Part of a small language model's weights.
Training: 113M tokens, 3437 steps.
Each number is 128 + 24 x the weight over its row's rms, rounded and kept within 0 to 255. Layers, rows and columns count from 0. Numbers have three digits each. The size before them is the row's rms in percent of the matrix's.

# up: layer 2 MLP up, 768x128, rms 0.131, rows 682-734, columns 0-127
# down: layer 2 MLP down (transposed), 768x128, rms 0.13, rows 682-733, columns 0-127
up682 109:145133118115125122149114146156168130125091139091104145092114126142135151098073120138122132108140120119119106122118142155127106138106141127130112080147068159127099094133076187151147133114152107077157147127118123113147165111110148175092158121148100128120136107130108113154121157105117114124102101108150050090139151142139115110135081120143120114166112141108124141139118077147113114098162
down682 112:169133139153162089157155129144122095155143161103141112161126156131107124104153126079175094137130144108133119130088086098116186165180140118131133116125127124147145146105148115152125103101130164158123133114114164121134119137123126111144068153074144143132143099118108119149166125073125119162115131136116157155101128154086160126103127152095103116135144136176125132118140129129160114108083
up683 099:132107120120110118116134124108133124114148115144180138101112125106114105109157134091109120129096109136105163149127131136128125138110146141101162135151148099087073136117161119178100126163123130111138070165075136129147140092130131164124098165155132112155142112122162140172108098106183153131191101105137126131120104126149143160072135096132095139140145141127122117144079146124102160126092
down683 101:094169134144097125105145121143112085115150174146135101104139168108121168129144116100093143095145156172128143112141137151154162143163101116143124111131092117125184102146153132105151107103115154150154104147125154097115155095137152127144128102136183115095108113118111120130118142156099116118102152123131139107155143097141095109130153121151131097154115161121177080140107110127177080090142
up684 103:128173121161156110120163149134131117123165113129152179140133101137094127092161142119149131122157072148131124092108115139122167119159178116145150091096125143092156100174152106145135119134117102153089117106135120143128153113153093163077182110121118146137118136121096152105126153103114149184123099100148114141162159098136162136134129134133148114113105159124124138100100151132135099127173
down684 095:100139198123116187115113119149130103115117120139107076128118138104112144137118116108097126124103169097131158158093101127174089136137118153100116108169096113139127128149113158165128096114140139138135093147125130159157111095116157112151112111147158136121185115164127103168101115120101124104116090170135139105098083158124125147113124160088095149150140105143137134161117116156122122086127
up685 094:183126154150121097158144140166098118122107154095096099101122124127132157127124113077102147136095125125102107135125107145149143184178157160182121119163116153102105123117079113102171151099159139135155154127152111139099122152121093100131113114151110131110136101167146118129146119142185103123115117111138117101121129114115164080149114121118151160120089107152127136126114095095095111105113
down685 102:088136171140149163156115111121115115133109133126126159107170108125124088136191166097135110185152088150149159136159134100116126091106161116146120125115120149146126169143113136149107101154114139112110103160086143089151125143109128138147082115174138117121140090106144118151106126092118109134104171143154120104137107138155099173126109107113119128137100117100177133122086145109137142123079
up686 099:147163117131130111113150106086128116133124157113099125106120155110096128168154133156151142161124116147157120183167120146108145118145139149095139154098138123146096128104151132132080145131156134132125158164149122195122134090114110076198136126099125158146138120159134138118119144161100141140107144091102152138155167134107104173150128104110131163091093114153133155126134089131122104154093
down686 097:142097152144128127146088090133144113090172174129119126161076080120122136135128150118107159106136149098156126116134143143100138123117103100104136181118132125121151121108109114094132124168126138172136071122097153166118122159132112186105083079168143148159132123147132094089144126103173104160129097114092141141114120117132173120123135129137131114111122140137085123102123168104131146132135
up687 095:123143118135128113101094114174085151177132135150151117125150110140165124100116120087120109105143112135165161088145146091122119129139152137105106148141137139135139090124105111111100093161122136155139118139124146146124088157119134189100144197096172139098135109110139130127155145178102124151157113131140156089104082137140134137154128144121143115116121181155153084146164120138144133098160
down687 097:112131177135133171121118099122139074110132116129102153165137096164064148139194123133156115155137196096126120112105168117108126112137135144148100110100104114156085149110082111124189161142127123116135143162071103137127117135146145100108091135148109129162156144126098112149130111108121129138156098129151122136172158115131122142139116116141110148111118130133123154118114153100123151107104
up688 101:107111132089136135092124152121122139140180181156129091133127127159120112122114119132134101125179137134105127127132140115151108119161123049125135123163171085137137083163125176148116108145145137122144132087114158154076149124142107096147102138160076143130154094158096110109107147143145125115136124087141110133132159107194090132146125156106121122138118133111130102133153121156164139138132
down688 102:131127095133148166140169100128118174128120126107132171091131107109118140118132142158090134117075141134091099149122081148134133099135102104082079154111069118124148116154148172155132095101126096151134106160171137131135146124150114151145143136161143118106095153160118140140149112141147124098121135127163166139169117119084143121115173111147164135093138134103106109143153137139156170150139
up689 106:129102128137135116109134153156132093118114076162142115133148159134145095081073127122136167121067102132167130150117128120133111117124114147117097147157154112106129124112144138167100100143115165113194133150131151131113159154173107155137095081159114181113095134108114144107120118142128127104134133109104149090118126076147152131151162145119168135158127133117125079118124099133106144090135
down689 108:129124088102109132155139146114115151083140156116144154155127157093174100131105132129067126057153136101126135128112099077107176135140151110151147151113166136114144148132148142127129125148112125114076167140119108145124084094122141140135144123120160123118117118101170118100136117160143145124132132130112152165158131149168167094110106123095122115144137092132145079137082098148144092108111
up690 100:123135091141101123092152106084131114131146129151119125120121102098118127175121117131119167140132070108156142138090165102107130154124135113098110149135164093114124112148144143079132049124142115107106122103110113118088118114142111116099130138102095101132129127154112151162121081130126113135141103130146119110097115140141113186098190139136150109115183145117119147096127129091080151105123
down690 098:123121163099130120180085140153120136108158144114134109129144129104129125101157158151125146158136133110124107157161090156149148108176175202119113103125126145127134131130091088138114168109106150152115141151106120149158115130180127107135114126149092131136143135118142123147136146135135117115116096103140097136099138128107104114127075100123125126137103141151173113131112200085190094138127
up691 095:142093142142132117123108080156108107115119080165145124153135145109123159081121164123146120128114114167112126147083140104120107119095110135118145085143124105118121097164128123125112114116155158164108097173131141131102141119103095167146145120148119106146130145143117127135106130123131148114197120135088102113140097121053127096138131136178137063107128127128158137106145093149107164092130
down691 099:114115159167130136156098130103148072131130125073104120057141111104111126175126091135114144107132112131124116184123093113149126123162203107097099099156068138147078167117144166128128154149142098102119118156112126106146135125131115102153146105107130112138105105139127184135126139137116125145118103140138150171134152141122146125103144136158112140101156111103139117108117120150111130144123
up692 097:126108139154092096116115107147140136092142171166032120137136093136157131093163108180143157133094100150154098131178127124108141101116133139126113133139143175108120171135102132135084121118103123134143136117123119144136130101098138136091134108104147103127124070143140127133109092142131120145118099135136142097121099153100109114104138083144131107164120110130125097096118172096130116103093
down692 096:148152168117088123117083110148124062156114169151129085100156130148153132120073120129114122095168172148127114118114082083162115153113111104127140110123157138112166104114121124106140137110166153149106125143137098097103130116113161120133120103151156140117142103141132078120093193123158155111108133157125140136165111117099113122128123137104098127165158128137149160171145124127141116106116
up693 110:109116123157145113134115075141180138106165139143122171097131144113144154136119100101123071078138122136186163145110147154114097157088120128059105144132140095139125145095093159142150106141145115149149119161075175134146120149115118139147122116154120129129151092152140152101124168138131105116150118120119124102153153149168094120107133130116161121148135115092159112106126136102128150125166
down693 111:136145103109098106075125081121083132130155136152116143115138122094111116143113129090140150121166129091109137127138079169122119101118116122124133100134111120184172179104150116166113121122122152133148069151166115130172113153127161144123131124100120116102106146147123116173136136086136101144080141126135133104168178139112134165149110128134144181111128131133141104155121095167136138155140
up694 099:118161087142148145112124147148104092128129080168136112116126128146158135128158141084084128141111137172144131124118150132102140184144158109126122118160107119161091130119123107120145085124121134088144107139136118139137123128116149117172084146101136156136118192154111121134150128118142129140162110105103157149160132108145066151102099162148148145099162116111165110138110113087193145123146
down694 091:093156164140171155097132135147145129124116104106155082139186105099106138137145099145146103168163155085097096090150096124138127139149147112131099162108146154141140122105110128129134124130149096115109129154065094100107162156085162153138142140156133090173126119114115137107095105101137106163144154148128110126134073110098140110152159126128129127092145109135114120123139161155110104131114
up695 095:136157124171094113125169066146098110121133123082112134147137124140115133136116098077132160168127091138175092144091093120116106152112173137102125148159149137154137143137128147123150138131117138140164167105159169107106108146137157112126158133127171124085147125067127127128096120136119126119124093143129118120129123127104149098100093122091120082136157169137165127150147110084141131151111
down695 098:068117136105111077132157114138111138117127116158111130114103117155130175151148130142145108127099145129146175128142094120139129101135117121110125142086121105149145147151131189168099142131145125101146127125136137117124094153095097141123118153138099107161138154162081086103127148149146103098151126147135138143105108116104125123175144107105133152116116037166103140171112124140145112169120
up696 107:122142132137115142121136131111110127137173102091139138108154105125120148109140175132122123096147178133153167174117146091139093110122127135112157155123149158120145142117134108168131113114105165120131115104085169127118112130115077140124148156100102183118144133178112126170084140107160148101112115118197150157159155107133110110120115140112100095090097105125080121116165146113110115110121
down696 100:108153147126151142115109133148134078130145125141128114138094108124126121137170112114162137135104115143125155127160121091153094100153137138155131102131131138141172128100063135156115121085121141113126165127143071107130154115140156094143112103145119141158158124161119109121107124119122098117144140163155124165182115166125156160158114139101133160156128087146135215138134155163085133125146
up697 101:156150087115126154109094133112132104083116135146099140147124136118105157171136155126158151121109104138127170111129139107131094143086147106132160104161158128099148136176193119163114130099095179129117139091120158140115138167137114125165113094112088137118116169095124126151166091148120100113150116106099103104162113145162125129147139129149172117147117134115120125101091104146122116081143
down697 099:125137078149166121158136135114114137166104140134148100093128118117148121131120122137152105066136141162088148118115077152097142103151121113114154135129124136128105115171109100126163126103130114159151137131147138142141074088161151168136118147124121130112109108136100116129111196092109154144111135085134132150135112154081094129145117109158085180105136156110125144151155118106188122137127
up698 103:115134132166101125079153084103111117131148094115109159157101107091126120073146112089130128089121056110178117092110159098090099124120085140114118190136152136167112096113133125144092097174167127128104116133098115124138149142141125141126160162120150161162137139114133132150125119140157155104115115134136145095146116151086108118139131104117141148147160140144143109112125144135103121154127
down698 110:140150142140078127188093092123142133127073108121142108109145144170090157167130152113137132134139154115115137102121131161127177122167160114095112125086145090079098135128128128105147157159126088101168152139135101116174112114134103110132135159121102128137144123132131142137138142131113120120128097147128050136128134094177159143121121130166125129137161120129147122108182115086139131130103
up699 104:132139131088126151128139107095120116128114152155090149114106119150121158133051154160164143139170149139127123141117146107153145114129153066126129115084102161118126105162167144104113116153138133122118092134117106153147185141138168122133136132134091139144168102111101085152162100134140141124126141099119129134138124114130132129140101096153104104081117165179145122158095163097098143103154
down699 106:148117094122128102124121107131125068105131124116128134112136135110123125097119114117140098118131119126148177140145107180132093055138109120148126117134112100150178165133139103161129143127151141113122143141062109140127129119089164147101126110157138149140112148126161114142115087136133080101117157099152154122140125104107124175090099139098130121122162113179128111131185139119157166091161
up700 119:130101123126110131094131175141117137153165134109109148112081131126136148112156125113157183167154139140094103159111139118138156103127187116073117113146109148177052137115139106105155124129134116151112122122167155095125113126149102118135101115165132132089082101153111118137112167170093139114119161123173111146142162107130123127113128136091155164119142138115143086111158130121138118139131
down700 104:090144142160104112163105130135105137158089099132132089159132120139120102148121136138131104166085106167153130154132111111109143098137145118163133122076164134139117113138120149173100137142131132083118110177096137104092104082156116114130118171086183130142144138124157130114090157145131123149100108125147126103137132119152144170137093093130149139125192117120126110131100120113180151108111
up701 102:131159150124152096117128104122115170161123129160111112112091145122107168126160159137109132105070139169132125159174129117100152122085127107121119134119133095110114128109105092133116114135171118184120123176122128092168149105080080124105101153126161122147126113093126133133122125089126126103128134118143122122094138135120153191133130137135113102181150144133059109149111132107101153123116
down701 105:116113134157096100119134145141167107123122133105144101121136121137097114143132186076139114152119150130124156106156162109137129163154137117140190132111162128165103103120104107115098175133099139075098129129114156121101123142121120130127108150121106090138134141090080084111119088142083134176195112126137161127131136160129139129147129141124143158129100154093135186131136127110136120084127
up702 104:123126100146117085128134116084107134174154085157153132124081096145167122149114084149137184162117141088116114088125117104140118125097134161147110116124124108095139131143141153129123155143124155128143147107092102102112085142148139094125140082126141137131142143127117144161139098114119142184145162128176103142088139149146058138122129131155148134145131150127087179089111131129122116139138
down702 092:120131128135160130154115135151161079092102130088111111137148147156117152111110130121117082103088150156168107150100157111134160139141144101104139142163095160144147146105143119104140113068119101112136094167115123117133142122110092138161121092136148101171096119137121114144122198119125129086109114135127134146151136113095183126103136140108105140097127155165145062112113125120126145162122
up703 092:155118114085122135108130150130142153097100150164069124135175126147101122141099102102156178142094107128159108128135110088124068133097177153131113100141141137096103184125178126137116100162110140132146160109070130110115099104115135095096106090114164134128090120116142136142119146138134115137120111120108142134107102111127146159077155130122139101126141104151104109110160148128129134118099
down703 092:135153109166147153119132115152117105101109148110117158123085097124108132143130154133101124146140141082145134166100114150190129162138087138120143167104143147117163164191102130086165174082158086094148098142141115101131112157103133132113160134151097150142093120123128101138111126129137112115084158156126159120141142124155140143099154110134148125154120143111108166167115162151160131114124
up704 079:166118165117079111128126093158128120139149144136170151148128133151130149136150141168120116143102121103110123179103114157118148127165140178133139119159134066125109107096141145162137106085124145132126118093137117100123090111107098145107174137110110135115136127136167140101121112137139122096134136081136132177159102094129111160138106095165126105157146111115076102071130132123119146139080
down704 089:121134125147119095116117102116150130162110126143113096142125175100137130136109127128109148117148139118117159138146134145103114116136116099146062157118140092102136131172091119128124108109166107131113147213120106134182116175106126123171129122168130125092118132145093081143148087144155142171105110137126116098116122123125134085117118121186120113114107111123092152182152115107129142123162
up705 095:118111155128115108134114120119161167173146121140121165153164107113136129114094093149119123119131133132131138085107075116097105126146117141103098134079135100117164171155105158156091139156076129137158100097074116136107144093134127078098168151156132150131151105119105143137150113103152139146119110086110126149122148101167149098134117117133156099130093125131148150084098093111143136102105
down705 087:131108118176145091149146160153098136093157170140136067135114132141119146158158143099143117142136162120104161123132147109144099104098121099142121140149148140104130110138120132133153117141126096130125136156140119094142144155122124143124088151127143122114114140050139139108117159079105149143136151114131126094118078207122126177103111133106121112134176097120150156145090155158120158120135
up706 092:143110120146179135135071144165154084116111135180117190112143119163143078110149101141130141103138143107174139099125133153142147115124133094086115140120151120148092104147124103145149089143136130112158144150113159135141079084124151139119109110161162101172132128101109145125120123125098138100128126083082114143152084110100141129139129147118135119109123117128147080167137125138150158158130
down706 097:083097150140130152158103119136150081134138151080135076110164138105132160118166099146081100132156118123119122137139143123133121181131102136114110134150120149166181163136117084155109119122135104121143126143138095090134107130143162156124121097151156121129091115115094139166144137162110143130092152121137132156149107120125115117140094122106125156089153120107137090096175179120116118116075
up707 092:157106188077123089125098117147141118130137144104138167110152121124152115108115176158135097110119143113154149152119128130094145130149117142104173137171147142123161123153109123181124109146128172095140129135108098129125144164133114167070118154136136149090150165132125104115116138134143140136146121100104143196102173132125136132071094128117111134126104094167141132115138170132124157121108
down707 083:141115139134104103120159110080141116123137139142139114121144132106126104121173101072115186150130088127123129143152083136183104125131100155147122176135115118091093118143136138087102134113108101085110138125133109124145147188138170101141142129110137142145141114114133119096162125090118130137163106137119140103120068145127122135162162105149132163107148110152136096121116083126109065107125
up708 090:110130108134187146150140179131152173135117115109130127131144151085108123111134164150103123135115167131123093113135129097149154136152142131086127135129118123097078180116178111134123106125138176091098096130078165094138117096152190106152130048133115137131114096120156128139128134130130144115130114133124141135131147132120118160101132137133119105129153152147119078162145112120087148120150
down708 099:114126140118118124133107130171076123129109153119159180170150116112134134166119124099145115100123093103146113128140123172130135140126163111140078140118101108153167145141143129138116128118152117131095092123102144104096138172152065118095103109134080129132107113126081086143119130121103107113119133148156109121094110153177137108074150131118098138103113153155090110138138173142113109129176
up709 104:116143114147159114089145094141174149116138113121106137086133161114111138151119177117124145110110166091151119117119166105132093130121107146133135129107096122123154169158129158142140104117157136083106087143067115118151165112156141103149176127103145131124105134127110127059137094113127162099143121098071138146159133095142102165136126140150090107099119155145131120105130176119124134130108
down709 103:141124142143141149122095090142137093123124136079124139176095097125122136115116100151160127156114168136161126108114123148120065115162154116106139152121133096159145147152161144115108133137105092105145128135113151138123149157128122105092158154152103137175165137146095125133077092078114102120153107145114157105127121147122160127155150151085068115164128120115100104120157073147122109126134
up710 102:119113097099108110160153072151109096101126164132120103075121150148124164086148159177116128105116080148116072126108115137101133068144145112126113140107079092115091114121130124129122130129166171124104128169161152123143143106126082115101139125146138142123119150115123093112099136139128122150143162150110103135123124134160138118113154172076136117132089128116164127141115111120119152166149
down710 099:127147117176153128119126145125117171137105092112170100180105107134118084106136138116082111128108117116147147128109123103121103119097152120138143103141179129134167124121169119111148129106107163098120109124132100177150145140125117125168119085148092104135135109140148142115154137127093146131149129139170128093140163176150128154109132117107080170135173080144109115128119111094062118119118
up711 092:142175125138075133142118099119142141136161119141124124184132116117158091150103141145136118126104146133090109157144128156149082131091148141143150119104132151172103130128138092117132158100134125130161119117130104142150106102118153120154151123135132174171148148125161159103159150105118097145127167120119099087073159141092165080158148125128116179182130129141136098123129117143176130139112
down711 090:120101150129137166147112134109112139130133143098127116104075130153090126114135141138106122108133130101170150101145152091098159107151134109118129109116136094073140126178112130115175146157145157167088176122111115124130160157129154115121105127052106143104136108089143132137138127157093136140117136148127109152147150120139145147086178111147154125087166102150088145164141111137131104120093
up712 088:148091118136112110118137183089131115159133149149135116119127094173140147151103124106125145130127135151159099127083087125135179135104102139099135128151117101128100128134137136085130111110140171134113091116112130137075104112113152091131124073112148145156121097177117119152119096064102119142147139095139172094137147099137122091137156109119175121134140169143132111167112128168148110117130
down712 085:120112138093156145098137093136141148152138112077133114103141170152098097128178167171164103139147105145111136131169116109098112177108159122139100156175128127119141132126116107123173124120055160164160148161137133101126147149132117119146137135154076099140143166085122121105108148137146120125127120130122105129145109121108114128113158079096138101129132078100140095129129135110122112106100
up713 101:172111118171092144139157089125124117158172140104128149133150159112148129105154125170142118075185096157172134129119151074104105101126129136105155130120154112112097133161091144103077177145141156145114084133134157111113102138117139094137146085115142110152094137135148095161095113139125100149128135151126163101168146134143143153115102139112137124124104137134137107113099149160127127143149
down713 106:131130104116122114138151122088155180098153094123165115133119107126127108146172103129119111151076152148152126117102109124155127125118114125140135124122145124144164141154115098133133099140094147124159109113141093117125114142086120110083123123087141140119123124101078088120096092093149120105118200126128141077138112110139092104098137132143140182138175120154128162142128147070087122141103
up714 114:086096120078139115107140084087140094109128156136130145117108132130110147117156115168134117161124101161139131131117182128108131136131177133114140110141108105103159091123167091168128131149147130127130172114096142110135141149166136103083141167133142166101113129114150151113096173107120134179155134154124111126138123122108124134151124088093102160129120107149068095148129084103161126115107
down714 111:103132110156096083119144177139119148096122134134082152116073152116152110130079134128113141108141142091113112124129175133115118122133059123108129109149163097151135166125095125114150092108103091163104152128213156129093142120125120141124139128132116095096118149116110107118156128125119129153093144117148108157102071148165156127119151109159096109124127123125154147123136115158114131132138
up715 097:143125140142119158148140103127123148146142150091154149114153128107137150064117085101156121079163110158168123114128093104151121105165120160130141132100084152134104128130131166141123188134124132107118100111166121161090123153139087166103107150146146113164170125154128199145154173122145117118148120118144134155156136134131160107102120137127089141120136129141108125150105113105158127138173
down715 099:125167070108132086119094081159094171147116138163138149092085128134118104116135164147137111189112167117160139135098144069134091129074141135125110162134149079122126163114108093098129111134138139137162133139119125147131134084111144132129153119137098138092140125155129115112119102083122133155184134092115136130103112115148106154147140122132105136110126123089139136110158111122101104140128
up716 093:137125171142123126128159150137136125159101144109086141162133125158103173161161105149118166141138133158127135176125108104119173108113167134131169126139138154130105112175150173092139112105137119133155136174143115145108099095086131155132140112113152139150145122134153163159142130104139130135168068159139114122173122119158119100138116156172106146110158129192112125126134108110105134095109
down716 085:152114130101110159138141091085133122088115107137129123172148124113125091157140131125154050098099159091135111108135127136148098112165145110144125126133147163104150114131107149125113097201108070116101126143121143128168111140144111089155129127151159117148120131100119133128154115148116133138110173144119103095069128125153103159118150156154114146098097155098129135117130095120167122149143
up717 099:121157137100139120120127123107130116056165172156142159104137164121101104175109133111151150145108172125120100108163120153142142185132138114158117126122142179096147119123140090112133149120144154133128111066128107142120159094187117126145168126154085133116142122149106145147120121082126101106108135108113124137119144076118112139136163157158155117153110177146125144144159121117121113108124
down717 102:169142083129121082123130116195153124143158123164104140138118140108137129143128114131074131140112119124115157109100132161111099126109073152111131150174166105147114085146097152124133111136082142141149164147145147137107118151119119141125122099126132079135165130062154122149132154179150136096090157134107135086147124117142103116150088130135111097134141131133150120097125106137123120147076
up718 109:149151162098134128179158110109141106100109106137104056141131117146151127139124168105128167114099117139103137119119157087120178078093134167177128103116135135136124154107137079159130138177127149165164140143130121124151161139104106104132168143142154137087128169155141137107136119095116156145127143115165161095128102141114156156127135125123142088115141133129136097085148131110141098115125
down718 095:084152102118149151110130099156121148151122143115117155131139156149156088100129124123150118118177122113108126118129095175139100150073095090130100150156135156128182084142159156114128127145104090173147080121110120160123112121109126105120115136139154100121163093093142121134101163121133101094101163130096137101116131116167102128146119130132138148117069168159112118129107093155156145134133
up719 090:130117072148163144094134145155124212155118093165110152137133104144124134127128083106127141156119139123144114171148117144169112118149140135111097103125127148124117143109129102149118145125132161131121139121152151170160129129143174134135097114124137156161084129131127154109129152140166145108136115142169130134087130128123094131120125161143160182146103174155139121192121137112145152079088
down719 093:145153120117096128125110141101149105181133165106170081097129158071159119119101159110153120126113085110131157162132125098122125155123170132106128103125155134144134075156128140092122123097145106133113113168122103114178130107125134146121137112131111116123118140107128094119083127161127113159157113104134094138123066190144104146141106141133152136103133112107101157073111101121116129152113
up720 107:124140126148123167145101113095130130110116121153142123169114140072126122062086134128102134146125192108114108107145138107113127132114138131143141085154129133103132144093076094122161106134119158138132156138158152151099136121134105161134083162126124118142156122119090166141099177136115138104125125125169143154098153180127105130094107169144142109154131094121127125118092101115116173156165
down720 106:139141121091160143114127144113107139127126145146115157113112096179148155066132158123107150112121115112159162150104128153122123137095113132114134121154131109117166101147155150138141125161115130176083105118160139122128109093142128065145162087149148153129107151109120106110137095115117158125141119178114148170149124107114099091058099127128126141181110162142107093170132122146118124105124
up721 088:164104165157159090150102111142119142072125128144071144121136116117144126110118092123131160107159127139118082099102131106135141141123131143130129126153123154160156153110132124071141099121094160085148142113166147134079121147155121101119159126091127131166106119069117105123146113154111139152102084134095112073135095151112123100138106115134091150132133126107107133142151130118118080161104
down721 089:143141121118126111113117110139129113095108142124134093153170154143191104138103189108137146149129155137160150141070115098125141121143120183149135117118111166111154123124120140119119135132160142157121095101117104114088120129134130140150128114121139155115133123133127144176099132073111079157115128097124132132103123131106141142112081115124082116149188160074157138125113150077085124112103
up722 107:111101096148173129144081169153124112073135124155149129133127154111184138100137117134103146122138129105127125098106119129172099127128136121108122124129132163164140083119116139165162101133147158070136137120122088141104118138144126116167140114159094114138115106137126104136113149147148135162165146074099138123115099121075152143084129107126132135115125135161103069120136140086137103179110
down722 096:134164116113118114116150126122146138135107147115143100163147097128079148153108160163105164146142130150097140128093161113145125135104092148143161114109115099119114162150121111134108175112109115157124143128090134114181145159101125135120137149141107118127075118105138123134128072113063106098111114143129107142100128117134121089116131157132160074144070167125116128132166158087120171125101
up723 101:123122140148149150166171136146116120114148122180133106141123105094087132162093159147122114133134157158115149131146127143138110121163157115125117147164151146114162092165110119124092130144104140151151106140076132172136115100153120102173157102125123100120151167140136152154095099134096136181178134095100112106146170120122119161122116107138129117101134121145176075143097090140124106153126
down723 100:147130170087086166134143164151129146143121114093108124139114148100080098116133134138124107160106146137101114129107152147150089107128083095121115170124113136190111134116098093151096120133123123081106107153150114103111077113115116153133117140125119073114099134109095126108114149121144175130124119130100153138151101111137155163101169149101136139159155102157080143123117145092109112103113
up724 096:099115143140080102099155092176118169133160118144140115123120104163075104114127150152149120144067174128093143142135092163132127128128108182141112116171143089128162170121142154110158163101117121156120109116125164140134136160094092136134114134135135145129115135143133143133104147127137114150125127163117087172112131131093104123136097161116128173135102144126158154117112125108091166164112
down724 093:158100121127135104187112129145132090115095096122139166102119159123179117112096126119078124136122117159119152130081105155130083153110099091145134105096163172166124126144113116140146105139122105148106135104121130151124135111165148129131162134136116107110136154156133121173115146165113129093117171084123142147133140109116200119116088117119125151111101136148089141117162157121125151106087
up725 098:131154150104135113115126172132086145099140143099103139133160163144087158110089118156112132131077111156159128127138115144099119111148111167166091125114116114129100118104121130085154145089108129131134096121101130117088104100099070128083143125150123136103090126137135141145091143141116143125137134083140064091133139140124158095150155130144094116132129117098111135137109148086101187151137
down725 101:136143144146105143117118132113177082168143125167104130118143165084146161095094147120125148100156118106135154117149143109149131155120089124107137121140109114127142118125126127117126173152121151134131085130120138094143124114155158157152141126140153090190141115112159134092140095162147142132109137146152137134150117156118108107169180086119156129099085161118133131164069145178083133110138
up726 102:103125120156109102115111097094172126075125127140115086150090150122125130153157111090181123133137107158129083129124125153161184112096143135141120168122113118154116101128129123134139121115153142149152141156142093162125118107109157108142121148160134120141096135124056110140108153147121130125112138121131138126130150101134099129117112180108092144130082132179138102111156055130172126135115
down726 094:127168156139157156117116061143165118099130108100106136132142167121095132158105147114109153105089093172130122118141083179157142176138110133116117162151131163129131101096113130142098088110133121140148137110133092118123111151125155090083101079061135117115130138144141160135120123145161129154149097128117139132132129088093111127102127153127138127083101141141141133098137138164103146110129
up727 094:082150142121145128085152113120161121136124134155137098136124107110149126167110126157141103093132138207123116114125142152126123108133091158139128144152130100116143119145107084076110076112154103121131112136094104165133177125164093145137114120150093157100136137135113132099130088117141135156126152135103132127112145103125128108078112124137142123167162140101134125100115178163126122198158
down727 091:109086154120139134160137176143122143144145130112134163069099148126127123112150120105097151150153151111152100164143119104094145120122167134156100142156110161132133151112143141168135185145129122147149151111135117132119125122098172153135146130121109140139089126098122114173110106156150102144103144156133071170159144191114176153111161159114100168088145121119150143115145146140126122120108
up728 108:094171142128100214141137109158086123155139160149111143081134139096140132142162121132109115143099118133128132158109146103095132154125130122116137160171122116132125094113096119149104147153174094104117121142110132169148138126163154147148154133129114108170152130130153088114100167131174152120095126123119149166113089129090155088153092094150111147158114125124127144129142138139126108113085
down728 106:160104131112155143142132155156138188091113125117138159146155107100115159159153095109110159151119165148158142130108125140163139104132125133176154123164110089124125130126141165134165141165139126163153130129138170109128116143117090141120138134132109145164119163103111134150137139159114138149136064155104094055111110143118123171087134138124147096117143123138090143105097095132129146172115
up729 103:127174106076137106083114156110136129141116144123118090144132154091118119166119146156125148108138104133130118138083114115150139112151117161154121104131108160132135111150102152148075104110125132099125094080114149134102121099115129104109132097118114155100110117132138124182169134158132139113108105156117079112126177164129135152120092143118113170104117139120129117159147145185145071175102
down729 102:110123116124138104132111129134112120112107141108137115117119087128173097119133112110143121124148146141074125134100183173132154107117117111125143122161096108058132143120151106133152171175102097140099125111117126103182148154148140123083114124158147103142139156125140106131163079122114157124117115113107163172129127156133101129130182140155176132153119109110089128095145146099178112128153
up730 086:154165125164127111113151107120121115155122122127064122164095127166090157154173102133135146137108079138129112101133148127124141165124117135092108103104119117147122139124119151111123110127157093109086113145176126092095099160132119139139141050127156070137134138129162087139133173154084151129108142096112117118174162117127131118133153158164135134142122123138133108119150132101162118141143
down730 093:115112152111128110116078164111105121117117133190148120143065127149115127112152163153144121147127139158139164118093174094119119120105095129127133133116085133109169158153141103119103154129111111122135084086128160125192156101125163092084129122131154145137123129132076143089102122129132150107121111156129149120126109127101145121092097145113130090131108140189100157146131126111114149104133
up731 106:134103115151168147094130083079113139108118118053126163105163126141130154108155125115147139092143150133172141118154147135140124139132134107138162124128091140088129130116128119117182111125166104145154086129117130122149149163137132117158151151153118151127149108103166103119102129134150130112120123129161148145140129108118207129098161143100137110115093169155114102116118120094075090110138
down731 106:150110109089100129152115153119129163114151128163122107092105144082117080122126177147108125146134147133108121110167131129104121143108102177107081136179116108121132120136151117126116126145105133114123158079133102149135102115111164119102111116121175127132105129125175077092128143138162183120099120114093172109058136129115144124110124134129161148131137162161138125102114125142137100089106
up732 115:153128113112145144109118160169145131150139119119131117189120134139162124114117103139089139131150173101128119110095117149147122079129115147145147115145186125117114138157118153125130099161146160173120145158096121107118151141125070127155173161147115137080174113124129138134139143108120136145133129092170112162114184107133147098095123159092150081086105135093104107126096125125117128100124
down732 103:097160116142123088126184124113104105148154177117138150119125168128108144126159123110140187125141069110180121136120089076126114137132165144113140122104146144129130130125084124140101171114143102083116135139189117090134162142145125111071104095108098142168136117142148148101123097135129128140143124094097116175150134164100133099128114131103133133112114118144104153146139131141126133157134
up733 086:139148138144104085116160168140131115148127113114139135117123138148138175128132107141063108144119117145156127107136115122173107122144129125138163110134116139105120144171112117110150118113137134156132129129121125147112133121115082094059089083176103106139146122146136105158137140127194142095122135111201093119116176101132116111090127170113141162178092097131119125117126120127124140161106
down733 098:112124135129120132162161087141123159166147112118142110092180117078114125123114134134127138170114113106116082123140114156144088114177172096156125158098131088130102145160166123167107151108118178124102114157144093133085143099129120122129142138136156092104124127132137148130140103142171095112086094141152120147141135128102154161146147151180157138175131107127167120127107116137138150137104
up734 098:129133114123065134158116103112103135075097126108129120108086156146127143146159112077095125095121100118095111105112151129124118123142147152153068132168161148136149124141121126114172123125167123151107105106104120139139148130133129150085101137120123142166136107095106137110154127137106141130143140137148117150143098178096148116067074096098117096110133127126114146131125169120121107172181